Each number is 500 + 25 x the weight over its row's rms, rounded and kept within 0 to 999. Layers, rows and columns count from 0. Numbers have three digits each. The size before them is the row's rms in percent of the matrix's.

# layer 5 MLP gate, 1024x384, rms 0.0407, rows 798-831, columns 320-383
102:476517469529516501497500521512519563513469526500515483478514436534463522472501487483539514478469512501510462500532441523487512462487486464497507470504516494489511464492556501487465528491505513
095:492509512473468526498473502559494505502506460496496539486484512456487504511447511487507495468542487494488502508527520467472509479469488489442529485480535496445513530511483548490523484533466500
097:512488548501493540486515508536467538486500519483492492500486509517513518477493503504534504506478505483545492517520517548536530516482471501550504508516454496504473499510502456488459513481495490
090:488453504531499450491500506503523526462505520441505485478482508535522485483481509463474488459521489540542519471476482513494497526538538477464531525543495493484509508497444514516531456499475465
105:533481501501489518463461513482503510527508467525500535554505516504483496481503533489528484505494519525480486494515478445514489491550524472512496489509530432532487541511483471481503496521496491
095:513505465504462510433503473550483520525499506506543462509472478490486521487476506475480489479492569492513492460472525472489461516490498512498506540478503510479534526522510475491491471498523501
096:507516506556473505496528509501502516512499552487499515496511487486467526520535521507490506455484500522521487477466528494498495472511527535463529473502468493494527481513515464524510495456518493
089:535518462509493486517480518498466481499482521543469527478468503530511478462498496529475477491523484498511466522487495523519530482521525525542501505470474483498463508462522502447479524485496487
102:510494503514485447517489504509524502483497434504494482518482455478526510513491474493493483527513506486479529510536528545493459530540485523465535513548533506540508490491500525502540493500495503
098:494497488482449529516511476488489576486537494548530458507486450513502517492513550490463479485506502513515496503508489549523516489528513457465499511491513493548514476506503496495545478512523544
099:526510501537505514514469499487517476495510476490494467478468523488481499495473510510551487532517506491496509464509491449486493503525520538506524494459498549510470507531505489491497522522545523
090:527476477506515513480529460469514475522520504515515518490472505481496527503512478502425499463467480484523522519535506483473491525463494467495486470453535485465508488469482531506547504484494518
102:491513467487491512542460486489459527490541450518508550505490460529500517476551495504456486511490473489475507465512457489571448503509565471528502459461477461520508545505466464453529473525456496
105:505513475486513493474489481537501511509537506485488485510505479485547481517484533527525481522458470532475494518492545454507540503453523500491492498519450479496540500507498490532492480503464505
096:486502537517462500488501455502513552500475498502494483512534475471507463489474506494512525524495487504483477518508509536466502487495520474496554530521468473512532504505495489527518474480480480
105:505496535528510498526500470458491513484517472470474549524527469461505507465491462461511497510487529495509508552491494492531477485503496540519507487566485538486532454537482516503534517504484532
109:510523494459495491545532488536484486503533523519523501485525554502494474477491476531477554498500508521475482500494473508501472502460507482501486476513490532504524463546537510458465512486510490
098:495519481528497503506522489493464467505499512508523527479531498517495462467521535488556510527513506537522463501490485494530549518541492523522513494515503492517463465521510542515476503463465518
101:450508485470555480518562515511490491466484477466532500528495464494537510503523492536558488480497501487499524490497531485491501519526482533508491478509500479534499513482527488509487473497455504
088:512533516462510521514508482568520539508510511480517482436483517526480515484499536495526556475520492514477503555531495508491502507461551556479524507479517474486531485476498466485499472509483531
103:504484480538492514560517491486458483470496479508517493528532469467466479481509534496521491488443512494536528477507473506535505514514482526514492517505511516526480510549492502477479493517528465
097:516521492485453492488522515508497505486519499492469523499507517465431471475479479468514501474502511514484486495513480509502501494515505519525515507502518538520482465535518487463486528528544499
095:531508494533464508508496496496528542489517479489503476448507497499470558504459504526475488511483522474507530504502519518529477502497494488492511525476468431532526530501498546490514498490512506
110:513558469512503490503496512481521507505450496488511462452498487494506489489505501497517472461441496453489570447531504488484466493536492513499507488476574487531512493521524519490518524572509480
096:555531490513522484507550496509501480503521509499472500487511528481517488514513426464495492502474430460498505488498465501514475476512453509522475475537528515512495520514504491499528485484499519
096:542491548546494528487503509442501506471520478492529463515525481520523531499504466512458473479462478518489576538501514494507505494540522481544517494471561556504461494494516481469534505507525493
099:532464502479497505522511524509520504490519522504517467550528454483484493488505467519475497498489519457563477508490520463476455540481491499525551505545501489490518478499551491472502505513546509
093:543512514473464492528496498473500530519515523484541439442523464542512492485528558520519518483483536468504517484498465488536489510500531488476500487447516454518523500512517489495524469540516472
093:498531524503478522513468492519486544515462499534537494487517525479526530472503463534455458515487489486485508539480475492480481515473483471506455442488498482470542471515504481477490491482457500
094:499520485530467476513470476456524513537416482530493505478529495466512488507452532523482473503449505539472497535512487494479518492522502496502523495499540513546475487503481507532509523485482507
098:481519504517487500454496516515462458519514484505538550481511542491500493492490514489476500500527501464501500488459509497481524510475484489514527468518466507484512469492510503497447494514508487
102:532540508476495515485497472487481512478548498497503520455474468494546478534500502524503548483529491478464522460490497546514462528467496501489470498472485447509528483502495455495526505511513516
091:507516536510472511467517515525481537463510479472523475507477545491520461484507497487483496498483493514477539495485532570490520489502520494463480548503481510503520516482498505513533474536560471
094:494517517510515481506529461490521516476475552521465497513539517522536479476510496502509499528490535529567522520504472473501501494480525531496531508480480515495512490488487501486470504486503541
# layer 5 MLP up, 1024x384, rms 0.0404, rows 798-830, columns 320-383
106:535529493550522464542490489512502527539490492523502473481494491528506501502513492508496508453489536509502500490464473487474563508467460478512505516507500502519474538504488533483480542451472545
092:509496472520468488471503534510518494486476513541512483494496515486462489493487504471494506526508556520464514504467501587510507476502510477524524472518517542530523516481502526506506494454470504
095:494480532505497489473489481490484524495526508519513551557511505469499523494459516532459475493510526523522456531510500483495478516499506512503500467498470489531514481466523510494449502522485553
088:484490442517478512485538498532489506509500508532529485534510466494511545520496514507447470517502463513474471477510511499500506490547544482521519505560457507511477511473500520578482500454503468
096:561539541447517504495509517529519504459520476509477511461480505504488502476522447491474502495504524503462508493537481485502497473487477519463429518503496495493490510454505455499523541519510491
095:488457561492541483511545510487530489498522472511461481476486509506468548483507492478501479512501521520497530467505507479490462501472530498489518528496514498510531536476481527526570484500499520
101:525461483472463507507492474509513515499455474479481464507487500473512467487492498472521495505496509480451537504480472518510451526512488470548461524466547488506454465485518462502489533561519500
090:513505505482477526530476516519484534531562506520510521491455497537479503504475505484473507500494506451489518469560524504494503534514526473514530488507513484466468488518501515535497499536508471
094:497485500516481488471508547543492474531471568506463514494460488550515532442488494501455486484490524505502501506506499470494492546459495516552505499495507491489507482508526523554489527463520523
097:545447552525565510511528493495464520476510542479495479523496463498491496466500486562539486503479490498485474503483532502510482498485521535529511484487491506503552487511463479465489519490529479
105:512520502538492480509500499503484466492496480508483485514514502467504502540497503434513478487514524500498498481493495502504478523488523555493490528489485540508475494493515508507476529502498480
090:549492515514503477496552522540490472512500499500498460505513544499421508495533514493512482507503533492522504487499519488461514512474516511519477527504496514495466477485476479501551475434538494
098:504518485535526439555527565525489510586477507489488490482498499505484493500515482512521495496522508494505531522468494487518545473469473533554484491582511524541482471483493520489529486531486508
102:484556506494491527438560480466526507519500543540498475449485514506524522492471522496455527510508487480485454501503508524465500473479442494453489522503509496490465493512486494507468553472489480
099:490503498492478507486468468505503514507486561535492476464473534480460494510514495566520518499502519542505497523472509515458493478539502473479525523476527514495555522488482543486499527497547505
109:490510484484516504498512458464497533520509466477481531482511517489474519522498476474524507502503532519507478540550466497477512486499502515531486490517483531473531451490513532483486480444500548
103:475520504512494459512499492466501502534535495503511492495500506515480500532509497500483512485518509508517510484513515470447514521516492503532528501484508486498545503522508511481525469465459536
098:544477513559496469496500483533477505538482520489513471467509477478474540526520536491525530476431499501517534526487502483515500512456467525517519519473540508474517472480488480458531534491534460
096:494524474462527469482531555485516502515534506512522503540471490510519485507476497492472493476520512537506462539561433524476513487505485491526512423511519517492490443501537543477506519507521512
085:449534496506489532494510491437557471489551515485466525483454498516465523487511497461479488484497530499504491481444516512478536501514475500503466494448445520470496516461499503522478495536495498
106:524463497493515540536550505445502473463497485462537512546516478496464507469459482518484440468458467497510493474492490505523536543486484543526464491483533499500482511511504474475528494548497482
099:500501545503487506526504498450495483498442511529540461485523488503537554530506534532477516500474480479514521509453533495470457528486541489464504527497476465500526552502539491498487503483483498
093:483463531479535514477472504512456494509457541522512525497532484495463503510511506524501528517493489518487450501476486530503526497501537504481528490488460498520521485494519472510453506485503480
112:475492508477502476519523530472478550500508513492529471476514538505534482507516490470481532462465441492485492505505502485534572492515485530461485522480450466470509499473503477527449489544499522
095:478505477498496554501465452521523507490507486537502481472503457458503513475480519481492492474531496458479509511489485479496546490521520502478458505489527483568494483504512427522476500532509519
097:526471478467483489521539522517469441520490501479496496488512493492479481514494520498491500542518504460502471470496461507495490491473530512472499517547488524513477478511460544504469523523522497
093:537553517526493558469505488501475504546510499495502482481491485479516486465505497506435515480496442503452560484490508491516491510490487483453504501483515525484546492528491475550466527529457526
103:438490491559520485461521506519534491471471490531487513515525523487492503490442498520515501510481512501492483507505518521508567500499446519509512508500495512524486477528481520496485472477501486
092:471519526526506499509532528500486505550543510456500547529505484467497488509489518495538529533488518559491483486513494494516480502435510530491502564537449497550473501511491501507458508498495487
093:501508502477516492501515500512448512471527479489480535482480461487511501542523487503455502491512489439543533491520478496536494491488478526501516506487484495509503468473553514524478526533496525
103:534495523509496514514497515502526523518530493465488478521477517502555521548502486489484468468493522509472492542479482518535511515497523513531484492533478507509562492470553480502490532554529477
106:508490516527465512503524527532512574487549512497494523489526505530488537486521497521477501512516513526527505509487524515491502482499533532479471507484530481478509574451512529525503504503506512
098:495482541499507529469540540516514512482543508439502494504497498479537458512527486479473498499505496486488531497497538543516461523512485521506495528527489509533528526488497544512529463523474510
# layer 5 MLP down (transposed), 1024x384, rms 0.0352, rows 798-830, columns 320-383
102:500507505510492521476537463504460470501489504512441515479490497449524451500525485513511536513544494502461535513476535464483513517533508551496545520479449529543522529515465502514491467490445459
091:530488510474539493512485473485497490544483490469478494503485509504535526464511535534498497465508460472524485499500504445487532527527491502466514514469512492484473504530497482512479543523527493
098:509499476547530528512453540470563481504472461545513456465531488489494502477518475496506489473545502493507484520529488480487536523502463517521508512495510487502510530539498512502539507480497466
087:521528500514469449466464465467539514486521516477482525474538529493518473451509506483522509474459522490507530492466485492521526491485468496458467533468534482472512505507471504478507494545496512
097:452480482512455522497548497486487528533500495499511485476498486500479513498492510460553540490485523501514483506499490473520522519506544513499540526490538525481478486539486497504489445526484513
095:478530537498514495515506489489488469508503498488496517492550522481491502516510499495530520481512421451496521552522478513503507487555488484528499470501522483517495500557516501530482496487514512
095:523495480553495497512528507485506532496485541514491506504561466516466486543507501504533510461478513472531518503484501491477478484517502467512532514499478521491506476519486458529495456432517482
094:513475500501539454464501496490502516470437475502532494474555483478528539506530482491533519485489464520516511529491517477516468433517498483491497505503523535531514538501532479506523529448495543
098:524509525518556442543453505467482534494523496541526492509505507492511532542522537464506555513516485513467505490531463520526510496554532481455485508516521532524481529523521543471485526526494515
099:478504474505431534508484490498497483473539477488502485492485491482484469504521545483453527526512506531499509509514478516499537512536482487495502511529479495509558498498530514513519495536494547
105:503499524497493481463508524500486501548511488481537520514511485484477493511530513470488473497465482487475494535475502519518514521499532507520441488494526492521473447513525482509487504493454524
094:477479477505517469559503417476529516508503506538496534479487496502503520487504459530448507503472458534499466516509492477496503481467472487505457504521502473499516481456502520511507475518499536
104:511458517516551507451513481513520478479502486498492463501465513496523506513496487505525514498503507483517491460468529515481518495513492495472487499498536508499531497452513482527504538504543519
104:529520518502486512488511509484466476498541493501512509459536516519506516483485503524513506516538565519507501494501526541560508487493523500472485526524513474512489520510498504492512511460485512
099:504486461509476504517526521525489488537530499528502532476447524526507520477504506486499460504500497474509553445497512474480493508492464452505487470534529515474479512489530535472489555518448511
100:530505451450505514508474545502476509531520492460514466493455481493501503461529523502515471500498499535530504490485491475510475499472506500508495522484535461529448502472480485498477558563493489
102:509483501471500471493510527511490559491500542506493497510465544474475492465468511485490484523521514494467464530506539506499489500484502544493486486482541474505524516525502571492491470453465572
098:497513463583496544503523481472499485486512532542488510475493541513502483507488502545494528464559492527505436467505490519497541510517498509533495495517461487531502440514496531510491499466466559
099:505460515560474472488490468533484488503499495486518479492534504497532496476466489503477510520446511465490508504461529495489482544485480523460518502494507493522533499502453498526486530497487480
089:504503515534484462491519531499479511477488482508504470528503459527540515514466471512484511557495494524488505468495521502500467481485455476500501482513493501524484464518518554465490516468523491
107:533485518460507538488501480461503536511431487507512502507497496544484538524451476505474508506493446516494492484496537465493474526475498513502522474473503501516492513480539452493540533516511528
097:516489517495468507465509507460524484488478477504491526506466504502475506503480511490521508518487545513494497484511514480506504493480513549535495510479434500507529507518511483467493500526534503
097:517511492464491454478496493484505496503500461478485460464499507513467548533471503504444524493513504503500526479517465505537492513468463520513521499483556484554493536523492528450584489489467514
108:478530438469481528515473469457498501510544519501496504523473454505524460491474465485470491495483472533518515540493511511497513540538511504522493526487486502516499507441508474482501527526519459
097:500503509508497502543533501473505483523486549498523509500517535544508512536526459515466495532457435529508492458513495498527476491527502498529503499552512565495513526477508513439523436475505496
097:526489524496513502492486512501493504481512542486507475522488501518500488466538488501515469473495491443474513461526514509520485520502526481509519548479510548471484496461501520479567510541492494
095:534489491508489513514518560477500439473532509520496510552461511476480495461515506501504549510507521489540456524496508471512450509510476480516477493515485514500472463466551500524503487455534503
104:505536524509473485494525480467527492545499524531492470488503481520500477498479532546502519483483521471485486534529441495534538541470480531463511473472534498483556464504491472483540459538501487
096:523488495514479547524469482501476517498467470533533492473514550498518455470522462526479432473511512472495488518519481502506480494480447449504474470502546491471521514478537456497481457505463475
096:518519477486503503509514482485499516526450503499486514491524467460504488511501512536471501515482506522525472536537551474483510473567496499479481476518499550526457502472525564517502509490497485
103:482515473484542517506505522485554487482473509500478493493492492500488547503492536497486487478489495531514511493541491510464522437530521509472519497495537508525516513569462472472542532468481493
107:503485515557531492510497504506492483516511515476535512486503535508501499478514482461496490499469504512521485501491523501471476501490502507503511479531489493495517540518529508452487521554505425
098:501459466529533516539542491500532462523499549504471519509545459516506508527498516530487517507514500460496497517506498461532449541490482510518526449481517450511490471532474499492463473486444520